From a checkpoint of a small transformer trained on Wikipedia: RMSNorm before each block, 2211 steps.
Each number is 50 + 12 x the weight over its row's rms, rounded and kept within 0 to 99. Layers, rows and columns count from 0. The size before them is the row's rms in percent of the matrix's.

# layer 3 MLP gate, 512x192, rms 0.147, rows 309-325, columns 0-191
092:59 48 55 22 49 51 45 52 63 30 48 36 45 46 34 42 69 64 54 51 90 71 70 47 38 57 34 59 48 59 59 59 35 39 50 35 36 31 64 47 46 60 49 64 40 55 42 46 45 44 48 36 43 50 53 26 35 57 33 58 59 36 54 67 64 60 34 40 45 49 40 59 38 44 42 41 41 54 49 69 48 76 57 45 63 60 58 46 41 39 41 52 49 34 45 43 67 68 41 36 65 40 43 48 50 48 56 28 33 37 52 61 52 39 45 40 64 75 55 59 50 69 48 74 37 61 14 30 44 60 73 38 50 51 38 49 46 45 36 63 46 44 49 44 60 50 51 38 41 65 44 67 41 39 41 37 53 48 28 48 63 50 49 57 46 66 55 57 34 61 30 47 31 59 41 33 34 67 39 38 67 33 46 71 55 50 41 53 46 71 60 47
088:44 43 58 37 49 48 65 67 40 40 67 55 53 52 55 50 40 49 66 65 31 64 65 42 58 70 38 47 40 22 55 72 24 47 38 64 61 42 63 52 54 72 63 42 47 50 37 21 48 43 47 51 77 56 57 50 51 45 28 56 39 48 50 75 54 41 61 34 45 78 59 20 45 47 31 44 50 61 27 66 34 61 49 46 58 42 66 32 28 45 37 58 64 56 62 57 42 53 61 50 44 53 11 63 34 39 59 45 40 56 55 61 37 43 53 49 50 54 54 62 49 40 44 51 41 41 62 62 52 56 24 55 41 49 32 71 26 56 50 45 46 49 45 38 39 47 51 53 43 48 41 30 48 37 55 35 29 54 48 52 47 50 45 32 49 64 77 25 53 55 39 35 37 72 55 48 64 47 48 55 54 53 48 64 53 57 49 58 58 64 43 56
110:44 47 44 36 21 53 47 56 46 37 56 54 60 45 57 80 50 49 66 35 39 40 40 62 53 57 60 71 51 40 59 51 90 47 53 48 54 45 36 57 57 48 52 28 52 60 38 38 26 42 59 67 69 56 59 58 44 50 40 53 57 56 38 42 22 60 66 46 40 62 68 50 41 51 34 65 36 37 38 48 40 60 58 64 59 68 57 32 47 59 15 53 47 39 64 67 61 40 60 46 57 55 35 61 62 60 47 42 51 58 40 46 46 44 52 40 35 53 45 59 49 62 55 37 52 60 38 70 61 49 43 58 44 54 40 51 56 55 54 65 54 81 44 46 29 32 67 45 37 50 60 59 55 28 37 25 46 49 54 76 65 43 43 64 53 44 43 37 51 64 57 37 49 66 54 45 50 23 51 28 60 57 33 48 57 56 60 64 49 69 32 67
142:49 45 51 52 35 45 45 45 63 69 55 38 59 49 46 20 52 40 46 52 69 65 43 31 59 43 50 41 41 42 44 37 60 47 34 39 68 54 74 28 43 33 49 48 59 57 49 45 45 48 49 48 50 66 44 63 57 49 63 51 47 50 34 42 41 41 61 51 40 77 48 78 43 66 31 53 67 71 43 44 42 48 48 51 64 73 66 40 50 48 30 63 57 51 51 54 53 47 61 59 45 22 27 58 66 53 39 28 58 68 51 44 52 63 50 50 64 49 44 40 61 44 75 57 60 42 51 41 86 69 55 49 28 45 59 45 47 51 34 45 45 43 70 40 61 48 48 53 63 40 56 62 51 56 52 41 42 56 31 28 69 63 50 59 36 48 40 58 68 68 59 32 49 65 49 77 44 44 26 56 33 34 50 70 20 50 49 39 29 53 51 53
113:46 47 37 63 49 46 60 38 37 68 61 45 55 59 33 67 33 74 58 41 55 55 38 35 61 51 44 35 57 33 48 60 67 49 41 63 34 68 56 39 54 39 54 46 50 41 57 57 53 63 45 56 44 59 63 53 70 71 43 52 65 59 36 27 44 33 55 50 54 56 47 39 32 71 30 68 48 82 54 38 54 43 51 50 39 55 68 32 53 42 75 63 70 39 34 53 35 60 61 44 52 53 68 50 52 49 45 38 68 38 67 62 53 65 44 57 69 60 37 72 37 43 36 44 58 38 57 56 66 61 73 50 44 55 12 54 46 49 64 26 59 62 42 47 81 44 69 65 40 67 58 46 44 43 38 46 42 49 55 74 48 32 62 67 53 50 35 51 56 63 51 39 58 61 56 45 53 56 63 50 53 71 62 41 53 54 43 38 47 37 55 58
089:36 42 48 71 44 54 40 38 68 28 54 52 59 75 50 65 74 72 56 58 62 53 73 29 50 63 57 51 38 39 29 61 40 38 49 34 58 38 44 45 54 72 50 58 41 50 57 62 66 44 56 62 73 38 42 46 57 54 21 59 44 58 45 59 40 46 47 55 37 57 34 31 34 30 50 56 57 35 46 66 60 73 38 54 54 55 77 42 53 52 46 57 60 33 44 50 44 66 81 60 43 60 53 55 55 40 68 53 43 49 17 47 36 51 48 48 56 40 46 42 46 54 24 59 51 37 53 50 42 64 30 52 50 42 50 50 59 61 34 41 66 45 47 29 39 44 45 46 45 48 49 32 33 42 56 31 48 49 47 57 52 69 44 31 46 27 51 63 40 27 60 55 57 62 55 47 54 71 22 44 38 52 67 63 56 54 61 75 48 52 35 48
099:43 39 52 54 69 68 53 53 30 44 72 51 56 36 63 53 51 48 70 57 48 42 44 46 52 35 40 57 32 50 69 52 58 64 35 66 46 54 41 66 47 53 53 79 58 67 40 60 46 35 57 52 47 55 81 40 42 73 43 48 59 62 41 48 68 43 41 22 40 44 38 34 42 42 34 53 45 59 34 28 47 64 47 42 52 44 57 59 49 56 50 59 50 67 46 41 49 42 52 44 59 67 39 55 69 72 65 42 39 78 45 42 51 44 56 60 60 41 39 66 40 38 57 52 44 40 47 50 48 41 54 63 53 28 61 45 51 23 49 72 39 43 45 46 67 71 59 53 69 18 40 51 51 47 35 66 70 53 25 33 56 33 59 38 68 51 64 66 31 64 19 56 41 49 37 63 41 58 51 38 54 35 50 49 46 37 35 52 44 55 63 63
099:69 61 51 49 21 53 56 63 45 39 26 48 45 43 56 68 62 47 56 30 66 53 66 47 62 66 42 51 51 33 61 47 46 25 58 58 28 47 60 61 51 47 56 49 51 46 46 68 75 51 25 66 68 34 41 41 58 57 49 77 66 47 62 35 44 36 57 41 65 46 39 40 34 79 53 86 58 41 37 59 82 46 55 47 49 40 48 53 53 45 50 75 36 39 49 54 50 68 57 55 66 44 44 55 54 69 49 68 43 61 45 43 50 48 47 52 44 40 34 46 40 47 47 75 48 54 42 64 44 46 44 59 32 33 43 45 58 39 40 54 73 45 69 52 35 36 33 55 71 70 57 40 54 29 49 46 44 55 44 58 51 50 62 76 38 38 29 38 48 31 60 64 52 27 38 63 41 37 49 47 55 42 52 61 51 36 52 60 45 58 50 56
101:41 50 46 68 51 60 67 40 38 53 58 37 51 69 53 62 48 65 27 53 53 66 63 45 45 38 45 35 76 51 60 48 61 60 39 41 63 50 54 45 36 51 58 67 49 65 51 62 38 48 44 37 55 43 47 16 48 88 42 62 44 48 57 58 61 74 65 59 60 47 49 43 37 39 30 52 56 70 24 56 40 82 43 66 61 57 66 49 61 37 47 48 65 51 51 48 50 52 35 51 44 35 43 52 49 28 54 49 51 56 73 56 51 51 72 37 69 40 53 53 26 36 29 42 43 49 30 58 57 50 70 24 43 44 55 53 80 64 61 52 51 50 54 39 50 59 67 53 49 60 56 65 52 41 40 42 53 62 57 58 53 60 77 73 58 63 52 34 40 60 71 52 57 50 51 55 40 52 34 37 55 65 69 55 50 74 43 53 34 47 54 42
095:48 36 25 65 41 42 38 72 31 56 52 28 71 32 49 37 47 64 52 31 62 68 74 35 51 47 49 57 41 35 39 36 32 59 55 45 45 33 46 49 39 39 65 61 53 55 80 56 40 55 49 48 51 59 51 43 33 51 61 40 48 63 54 50 61 42 87 81 39 56 39 56 51 41 28 56 52 42 62 48 66 44 68 49 25 68 59 38 39 67 51 70 45 51 36 58 47 45 52 60 67 55 59 36 48 54 47 62 49 67 42 73 47 32 38 61 41 38 57 63 59 53 42 46 43 58 50 56 72 85 44 55 67 48 65 47 35 59 62 65 39 68 49 25 34 55 43 67 47 39 57 55 66 43 47 63 53 50 52 39 51 43 45 49 28 51 38 48 49 51 44 21 58 41 53 50 62 47 33 54 49 47 53 52 30 43 60 34 45 57 46 44
107:41 49 47 54 74 46 54 47 69 43 42 36 48 39 40 58 72 47 68 55 77 71 53 51 41 40 58 40 57 61 68 50 43 34 54 57 37 73 42 51 35 70 63 54 42 46 46 38 57 44 50 40 50 46 59 52 60 71 31 50 49 69 41 60 59 61 36 59 45 63 77 51 52 68 62 57 52 55 42 60 41 51 64 72 49 40 37 61 20 53 52 62 38 40 26 32 67 39 32 31 33 32 38 28 64 68 31 38 49 64 43 67 42 64 57 67 70 64 37 53 44 29 44 51 54 51 39 57 49 67 54 58 56 38 56 61 57 52 31 44 50 42 49 50 43 54 40 62 49 51 40 55 26 53 33 44 51 51 46 54 46 51 34 42 64 50 37 48 79 27 30 52 45 59 47 43 54 47 54 38 51 64 67 56 58 67 61 37 69 76 62 41
080:61 64 38 57 47 43 26 47 51 47 62 22 34 52 83 51 61 47 71 41 57 48 39 75 44 67 58 54 45 40 46 63 52 36 29 35 56 50 60 40 56 62 37 53 22 47 53 45 65 67 35 64 52 69 47 40 44 55 50 36 56 50 55 56 54 44 52 64 38 68 32 45 44 56 40 40 43 47 35 37 54 37 47 49 39 61 51 31 40 72 43 47 74 53 65 54 31 48 30 73 44 57 33 57 55 47 59 49 64 58 57 67 54 48 45 49 37 68 50 40 67 42 46 46 57 51 42 59 72 31 39 35 43 53 38 35 62 42 68 53 50 41 51 57 79 50 45 42 64 33 51 46 60 82 52 57 70 57 44 31 54 36 68 35 50 64 44 57 26 65 62 27 53 62 46 43 56 38 40 50 57 64 71 33 52 63 45 55 57 60 43 59
100:19 36 43 40 50 42 47 58 44 71 85 39 30 35 55 37 50 46 58 48 53 37 46 42 61 65 45 58 72 56 59 57 51 26 53 49 29 72 48 37 48 41 40 36 76 51 42 46 34 55 29 51 29 51 51 62 38 43 52 53 54 55 48 58 35 47 47 44 51 57 60 35 51 52 13 77 55 47 40 49 49 39 42 48 45 33 48 37 47 57 45 55 42 64 49 57 52 60 41 58 60 32 59 44 57 58 55 42 46 36 35 50 36 66 45 64 69 44 31 33 53 64 62 23 49 48 19 44 79 30 57 61 43 69 42 45 69 42 56 34 37 52 59 63 44 51 40 47 55 50 48 61 47 61 33 48 50 36 34 52 38 45 63 44 62 53 43 47 75 43 33 53 35 70 34 65 60 39 45 59 35 49 58 53 49 51 42 46 37 64 33 39
086:60 50 70 65 24 55 47 23 58 77 63 39 51 51 42 20 30 41 47 49 62 65 70 52 51 29 46 40 42 62 63 40 35 59 43 52 55 47 31 45 49 54 52 62 44 37 41 71 56 46 42 43 55 39 53 37 60 62 55 49 64 46 42 41 60 55 30 56 49 38 67 49 28 65 44 56 69 56 37 50 62 52 52 69 72 59 53 50 45 42 49 54 59 60 44 57 48 51 50 69 68 32 33 60 34 31 48 56 30 42 66 37 50 71 63 34 48 56 53 32 59 58 61 51 52 39 23 56 37 72 75 48 45 60 44 75 48 34 78 52 59 52 64 64 45 47 47 60 28 54 42 51 62 65 33 55 38 49 40 66 57 55 39 44 50 48 36 55 58 57 66 57 54 36 35 42 62 47 35 49 44 51 48 47 56 51 30 33 62 38 70 70
087:49 48 32 54 42 18 64 37 59 51 55 58 46 46 83 43 51 58 54 43 52 59 69 39 62 43 71 50 35 48 45 39 37 55 48 42 47 32 52 49 53 64 55 66 48 56 56 36 49 39 43 48 33 60 46 40 45 55 65 43 42 57 28 57 30 44 59 67 46 63 42 64 25 24 35 62 50 45 59 44 40 33 42 60 63 69 49 44 56 60 47 41 57 56 61 65 47 31 56 48 42 46 55 46 22 47 38 36 49 63 56 49 49 44 43 33 59 57 52 55 43 58 38 62 47 56 42 53 61 30 39 33 54 65 59 46 39 56 31 42 41 31 68 54 58 56 64 52 72 55 72 53 69 67 55 39 55 69 58 25 19 40 55 43 69 41 24 34 50 72 49 53 21 43 48 34 66 47 42 59 35 39 44 47 39 51 22 53 56 59 38 48
074:43 25 54 69 49 50 62 56 64 61 29 44 40 45 50 58 50 71 42 42 63 50 49 53 60 59 53 68 69 60 44 45 34 51 45 56 44 34 47 60 59 73 39 41 52 42 28 49 69 71 41 52 54 52 58 69 38 63 57 56 30 56 37 41 60 40 43 66 58 68 50 45 47 36 38 56 35 54 54 72 83 48 47 57 65 41 53 30 76 54 49 43 68 41 25 41 43 41 49 61 47 52 44 56 64 46 42 25 67 80 63 48 63 37 58 46 59 47 55 55 63 57 41 57 64 53 25 50 45 23 52 68 35 31 64 69 57 65 50 34 37 47 59 50 29 52 41 58 27 53 45 41 43 63 27 45 60 39 54 62 52 57 55 32 70 41 73 59 57 35 49 37 45 32 39 63 49 43 59 29 55 43 52 64 43 51 44 37 58 39 42 53
093:29 45 35 50 36 47 55 41 54 56 38 60 47 39 66 65 61 36 46 23 37 69 41 67 61 46 42 36 63 64 34 57 43 38 64 50 56 60 47 37 39 55 40 67 74 38 41 51 35 50 56 57 78 47 21 32 50 60 59 55 57 56 55 36 65 69 60 48 56 38 39 52 61 60 70 53 61 32 55 61 56 34 54 55 44 40 44 54 42 60 47 33 55 43 46 47 34 42 60 43 42 33 59 25 42 41 40 44 66 44 55 50 63 48 55 71 60 50 78 52 45 38 61 54 56 45 69 34 55 40 37 57 38 92 35 31 55 59 58 46 54 49 65 51 14 44 63 64 68 42 44 50 41 61 36 63 61 57 50 30 44 44 50 39 66 56 54 61 61 62 61 51 55 53 51 25 52 33 47 55 52 48 48 28 52 57 45 60 53 67 31 48